Weights of a small GPT-style language model, trained from scratch on English Wikipedia: width 224, LayerNorm before each block.
Each number is 128 + 32 x the weight over its row's rms, rounded and kept within 0 to 255. Layers, rows and columns count from 0. The size above them is the row's rms in percent of the matrix's.

# layer 3 MLP down, 224x896, rms 0.119, rows 51-99, columns 128-191
size [ 99 105 109 103  98 101 103  97  94  97 102  96 104 102 109  97 102  99  98 102  96  99  93 104  94  94  93  99 103  93  98 101 103 106  96  99 102  98  94 103  97  99  99 108  99 104 117  99  91]
[[117  72 101  96 134 138  63 105 148 168 123 168 121 129  98  93  75 118 142 145 120 126 138 106 113 191 157 148 112 108 173 120 138 107 134 191  86 126 170 116 146 164 133 180 169 191  70 107 152 112 173 107 135 163 143 145 166  71 154 142 102 127 175 162]
 [126 171 109 182 138  82 109  89 108 169 114 154 139 162 110 163 104 121  69 154 140 115 167 108 135 142 146 119 179 107 164 145 101 146 161 142 148 101 162 154 114 148  98 123 124  86 179 113  99 124 113 172 141 122  96 139 131 154  99 173  97 134 107  91]
 [136 123 139 122 107 155 138 129 172 141 147  93 139  88 126 125 121 166 108 134 122 149 140 168 139 134 167 188 181  74 168 128  92 136 116 126 139 121 111 158 165 109 147 151 182 150  92 172 164 156 139  87  96 154 122 104 158  95 131 149  88 137 139 125]
 [ 94  99 108 162 150 130 108 124 159 149 122 194 170 129  93 151 125 171 114 178  96 151 112 174  59 121  69 137  91 116 102 170 139 125 112 108 115 153 125  95 156 125 129 105 126 120 172 119  95 160 145 116 164 102 140  54 184 103 133 126 161 117 174 104]
 [153  75  93 145 132 148  85 122  63 123 121 133  89 109 155 123 130 161  53 187 143 158 168  80 145 109  96  51 163 141 110 143 131 130 130 114  90  88 130 121 134 137 135 189 104 103  92 168 139 126 112  92  93 102 136 155 138 116 159 101 111 162 139  85]
 [127 156 139 109 100 102 104 171 151 144  66 149 211 101 148 119 165  95 123 123 191 125  98 153 137 118  98 125 129 131 160 139 168 154  73 178 144 148 145 158 117 135 137  68 125 107 176 145 109 159 102 116 100 118 115 120 109 154 124 131 179  85 170  82]
 [112 149  95 117 185 168 117 115 148  54 140 162 135 152 124 163 170 131 160 155 141 145 109 121 143 162 166  76 131 122 140  95 154 112 135  91  62 148  90 126  74 208 130 105 103 195 118 110  99 139 188 125 131 119 144 112 100 112 103 154 112 113 194  90]
 [ 82 177 138 157  47 131 154  99 154  92 166  82  91 108 144 200 122 121 159 159  56  99 162 171 102 159 130 182 129  54 160 115 103 153 113 115  98 126 199 174  74 159 154 138 117 153  76  83  97 130 196 100 151 138  80 103 110 144 152 103 116 158 105 177]
 [146 145 159 143 145  51 121  97  96 117 145  96 155 122 126  98  79 121 149 112 171 151 173 119 100 172  53 140 131 154 132 105 172 157 146  91  92 189  85 156 113 164 102 105  86 159 154 128 116 112 152 204 137 115 135 112  51  97 126 207 149 147 129 129]
 [148 148 155 144  98 168 127 112  97 133  87 162  51 104 134 180 124 129 107  88 134 108 105 135 162 130 136 148 160 157 143 112  87 137 140 166 119 123 113  99 104  99 185 122 116 120 119 138 163 116 108 204 103 167 139 149 147 117  57 123 151 137 165  65]
 [197 126 134 141 137  92 117 132 143 116 170 111 148 113 144 110 117 124 184 151 137 122 132 136 113 126 106 114  76 109 112 123 125 132 159 175 133 134 111 187 152 129 115 135 142 134 126 135 163 116  97 124  90 134 165 212  93 152 130 146  96 118 111 145]
 [125 152 176 143  58 119 178 120 161 127  68 116 112 132 101  63 179 134 128 126 142  58  80 185 130  98 174 163 116 154 138 151 133 121 134 164 153 143  94 105 145 130 163 123 137  75 139 160 119  87 133  73 170 140 145 194 118 107 150  73 143 118  97 123]
 [166  85 122 140 159 134  97 128 192 130 145  83  84 124 112 124 128 114  75 170 105  92 141 178 168 119 155 151 199  84 164 125  71 136 141 128 144 166 117 130 119 144 146 136 169 173 135 149  78 129 143 125  95 197  87 122  89 174 151 156 134  80 109 178]
 [114 112 118 154 181 164 107 109  91  94  17 115  85 136  80 186  95 162 127 136 103 106 152 140 123 148 173 128 155  76 121 134  91 130  86 119 135 120 169 193 131 122 167 177 208 116 123 149 137 144 133 132  64 142 118 147 102 118 107 153 105 128 179 204]
 [131 138 135  86 193 103 146 117 164 119 192 142 155 110  94  88 147 163 145 112 137 151 157 176 153 134 156 127 132 179  97 117 135 171 126 122  89 108 138 139 107 119 117 117 132 166 124 135 129 150 127 105 121  79  95 172 107 190 155 150 119  58 152 144]
 [163 118 103 109 126 157 159 128 108 128 156 141 172  84 159 140 137 105  84  80 212 152 155  90 202  94  57 155  95 118 159 155 130  38 123 136 100 126 122 127 111 154 106  86 118  61 146 170 125  95 108 126 134 102 117 132  95 113  66 131  97 157 138 118]
 [187  87 110 136 127 113 156 125 177 132 138 108 149 136 165  73 114 147 152 114 156 108 127 141 127 137 176 102 124 104 105  96 153 131 155 151 127  89 136 142 150 141  83 132 143 137 157 110 123 137 140 136 116  93 133  70 146 127 151 100  51  95 106 167]
 [ 62 100 125 105 160 169 106 169  97 165  85 141 157 102 114 102 162 121 129  88 146 135 171  64 151 170  96 160 126 166 149 136 130 183 152 139  92 133 148 106 107 184 153 111 100 118  69 146  63 101  85 137 187 143 112 118 103 129 169 119 101 141 134 129]
 [106  84 204 142  83 145 151 157 142 113 105 114 112 132 128  97 128  41 127 108  90 130  85 157  88 104  76 144 122 123 156 170 123 120 120  86 124 105 172  40 130 172 156  60 135 116 118  35  99 151  80 146 105 102 106 106 151 144 116 134 104 129  63 159]
 [155 126  63 115  97 159 100 121 113 118 125  70 118 108 137 116 100 181 157  86 131  92  90 241  95 189 139  89 117 155  93 148  80  91 111 185 122  80 112 145 158 118 183 153 112 100 113 229 149 177 122 144 178 111 132  97 105  82  84 143 150  36  99 149]
 [ 36 108 140 125 149 100 140 132 144 185 106 160 167 136 139 130  99  92  89 176 173 147 153 111 149 122 129 123 120 153 169 118 118 140 129 174 107  96 171  82  93 168  84 104  55 145 143  98 160  62  93  96 174 132 138 148 144 107 137  99 168 154  86  92]
 [159  92  91 135 110 175 158 139 120 109 143 154  98 127 176 116 121 131 155 144 101 110 114 188 123 100 133 100  82 126 105 113 155 165 122 114 153 146 182 188 173 132 151 151 151 125  83 181 102 143 109 148 132 123 138 166 153  93 132 199  72 102 138 155]
 [107 125 136 121 139 132 161 183 110 106 199  95 125 180  68 178 115 116 107 120 173 120 119 110 145 138 129 124 139 118 162 170 133 146  65 185 125  89 135 102 111 121 127 122 118 120 211  99 161 147 136 157 149 153  91 112 142 139 104  89 113 154 163 151]
 [149 121 129 136 114 153 110 131  95  84 131 136 181 100 132 142 117 140 149 162 110 156 130  91 129 142 151 150 129 126  75  73 131  91 135 225 155  92 143 150 115 174 158 140 116 120 152 150 173 129 121 101 154  97 160 163 106 137 132 142  84 169 113  92]
 [ 92 125 199 142 109 122 149 111 140 166 130 135 123 142 119 129 134 161  75 162 101 139 124 161 174 109 160 129  91 151 121 110 153 110  84 169 110 143 123 111 151  82  99 156  76 126 149 148 110 158 146 147  72 145 150  97 172 155  85  94 140 173 123 167]
 [156 115 129  97 110 157  94 167 169 125 156 120 137 168  91 126 121 138 171 130 162  61 111 141 130  64 133 160 129 135 199 117 162 113 139 104  92 117 138 123 105 121 129 177 126 109 157 109 123 126 133  45 153 145 144 123 167  73 126 120  93 135 168 132]
 [129 121 173 139 139 116 109 114 116 128 109 140 163 133 171 150  86 150  67 154 160  73 113 117  54 161  84 136 136 140 137 113 141  73 114 159 135 149 168 116 212 110 111  98 108 157 151 151 113 108  92 117 132 114 102 126 104 114 104 141 105 115 105 135]
 [182 124 134  77 178 156 133 180 139 116  23 172 159 175 114 115  38  25  95 141  98 128 128  69  81 192 163 149 153 169 153 140 137 122 126 141 114 144 143  89 159 170 181 151  75 137 164 131 127 161 151 115 170 174 121 133 158 110  95 133 167 148 146 150]
 [163 143  89 148  99 168 131 123 142 167  24  65 163 111 142 126  64 100 144 149 146 112 198  90 140 133 116 161 100 144 132 107 204 101 134  64 113 174 171 176  91 117 159  74 145 187  82 162 107 128 115  96  96 129 152 108 123 204 172 133 106 142  99 140]
 [203 159 103 114 132 135 103 133 125 150 110 143 152 171  61  91 118 168  87 163 110  93 134 140  84 115 100 106 160 126 166 110  98  91 107 125 124 190 106 136  74 207 133  97  82 100  95 129 141 114 128 124 159 142 117  81 104 100 104  99 114 158 169 188]
 [140 142  93 125 120 117 158 140  53  95 139 125 144 113 136  55 131 138 138  87 118 139 177  58 179 106 100  88 113  88 107 115 178  71 180 154 103 152 129  88 145 103 131 172 161 120  95  80 118 149 123  92 160 105 124 167 171 144 129  74  41 149 101 114]
 [147 121 140 125 182 137  94 154  69 131 101  79  90 143 108 107 188 108  73 118 163  87 140   7 161 169 130 150 171 122  87 111 109 141 146  94  65 135 135 152 119 148 154 117  95 126  96 138 127 132 107 180 117 111 114 140 192 190 120  73 147 136 148 123]
 [115 145 124 122 197 114 181 151 140  68  78  84  95 113 105 157 149 147 128 106  49 164 111  88 135 118 152 130 119  84 110 103  83  99 187 147 138 155 107 126 116 101  77 216 163 148 115  93 123  94 122 108 173 186  38 156  61 186 141 136 121 181  95  75]
 [100 172 117 182 196 153 139 149 195 111  96 116 117 121 181 122 136  84 146 141 153 172 145 145 154 188 154 136 124 125 120 158 141 112 103  73  65 133  79  84 125 158 163  88  81 141 152  32  74 166  91 135 147 111 125 151  79 138  88 125 128 138  95 115]
 [ 89 130 115 114 145 145 122 112 151 154 143  86 127 128  60 113 152 148 166 117 170 123  92 116 140 128 150 115  55 198 112 129 187 150 127  61 149  89  84 189 137 138  74 130  95  46 113 187 102 113  72  86  84 149 132 121 121 131 146  99  97 128 142 105]
 [ 88 106 145 103 151 118 114  85 150 163  77 101 121 139 117 132 152 144 113 173  78 120 103 139 164 202 117 101  99 148 157 117 111  84 104 143 183 155 160 134 102  96 155 112 189  90  87 173 150 100 184 105 153 176 117  97  97 105 160 158 106 118 117 175]
 [145 132 150 141 151 179  96 162 139 151 193 157  90  92 148 129 143 154 147 153 107 160 143 183 125  95 128 122 122 114  80 127 167 112 121 106 129 123 149  61 143  94 119 115 170 165 110 160  91 179 156 163 127 126  87 130 154 184 120 113 177  99 153 108]
 [ 88 155 142 105 103 120 103 131 117 112 160 143 175 130 184 108 129 168  98  70 158 164 197 182 144 139 143 143 135 110 130 124  95 186 112  97 124 140  86  60 104 145 103 165 128 142  72  89 133 124 118 142 141 109 135 110  85 191  94 127 101 116 148 187]
 [109 154 119  77 155 116 140 101 153 128 176  90 164 135 128  77 159 126 146 141 124 144 124  96 137 165 168 167 156 128  86  84 138 143 145 119 150  78 130 107 165  85 138 153 119 155  46 124 154 125 128 183 163 119 140 140 124 123 119  95  91 118 125 162]
 [139 104 167 105  94 172 100 135 142 148 110 134 145 176 121  94 167 126 134 119  94 150  85 176  82  80 124  83 128 139 158 146 134 149 146 153 134 154 194 142  89 151 135 101 191  93 138 102 121 126 144 157 116 157 107  54 115 169 124 108 130  82 150 171]
 [121 191 142 107  72  85  97 141 153 141 112 101 171 150 102 144 230 120 144  96 174  74 168 107 134 182 103 149 139 163 101 148  98 145 141 112 123 121  98 130 103 162 142  91 143 160 187 155 116 109 115  57  62  92 129 113 120 159 108 131 104 118  73 142]
 [142 165 144 106 102 147 155 185 107 127 192 122 143 128 157 180 117 146 152 164 140  96  95  88 220 140 115 144 148 146  85  90 168 164 151 142 169 145 108 192  98  69 175 139  71 141 114 190 135 159 106 112 123 131 172  73 131 174 108 141 162  90 120 122]
 [169  82 118 181 134 104 153 142 140  86 113  79 121 114 188 135 122 119 183 141 158 171 118  82 153 171 123 141 169 154 123 150  81 138 147 161 131 118  59 157 170  92 174 161 120 105  76 121 111 124  87 122  95 154 135 111  92 129  95 119 170 146 170 145]
 [100 130  84  97 142 131 148 119 115 163  93 138  89  90 131 118 177 199 182 117 134  82  55 104 133 165 110  83 143 185  91 121 138 142 160 117 102 150 169 129  88 116 118 160 171 184 134 123 103 104 115 134 181 177 151  84 149 118 130 105 104 149 153 125]
 [111  79 117 188 101  81 193 125 100 123 160 104  93 120  66 124 160 139 158 105 119 150 153 140 151  84  79  95  77 151 105  91 187 129 186 107  99 187 169 109 141 121 128 155 229 116 132 105 143  25 152 143 115 133 161 112  82 129  70 132 148 136 164  87]
 [145 149 147 103 125 146 103 161 126 105 117 130 116 139  88  97 126 144 126 158 137 118 112 162 125 137 177 109 112 173 125  98  99 182 165 139  84 125 101  95 162 114 102 200 140  78 135 188 139 129 147 127 136 143  75 132 148 142 168 103 135  83 159 129]
 [126 139 133 115 132 150 104 162 171 137 182 102 150 116 144  98 164 103 146  75 142 130 133 108 116 127 153 105 135 132 156 129 169 157 171 179 111 160 172 122  84 113 127 136 129 117  85  43 142 137  70  87 153  95 126 151 126 137 115 115 159 111 125 110]
 [138 129 103 142  83 129 123 149 161  99 124  92 162 112 101 139 151 142  99 139 111 159 100 155 154 142 108 115 152 142 185 114  83  92  54 136 117 111 114 106 128  97  93 169  45 145 130 108 148  51  97  68 109 140 112 129 128 106 104  91  91 129  92 156]
 [152  92 202 165 167 114  86 137 122 168 139 158 146 111 147 110  80 135 117 101 133 133 179  70  90 109 134 152 165 126 122 163 152 139 130 153 143 100 102 120 124 101 109  61 174 150 151 139 126 150 114 161  75 119 211 184  75 135 102  97 141 158 101 141]]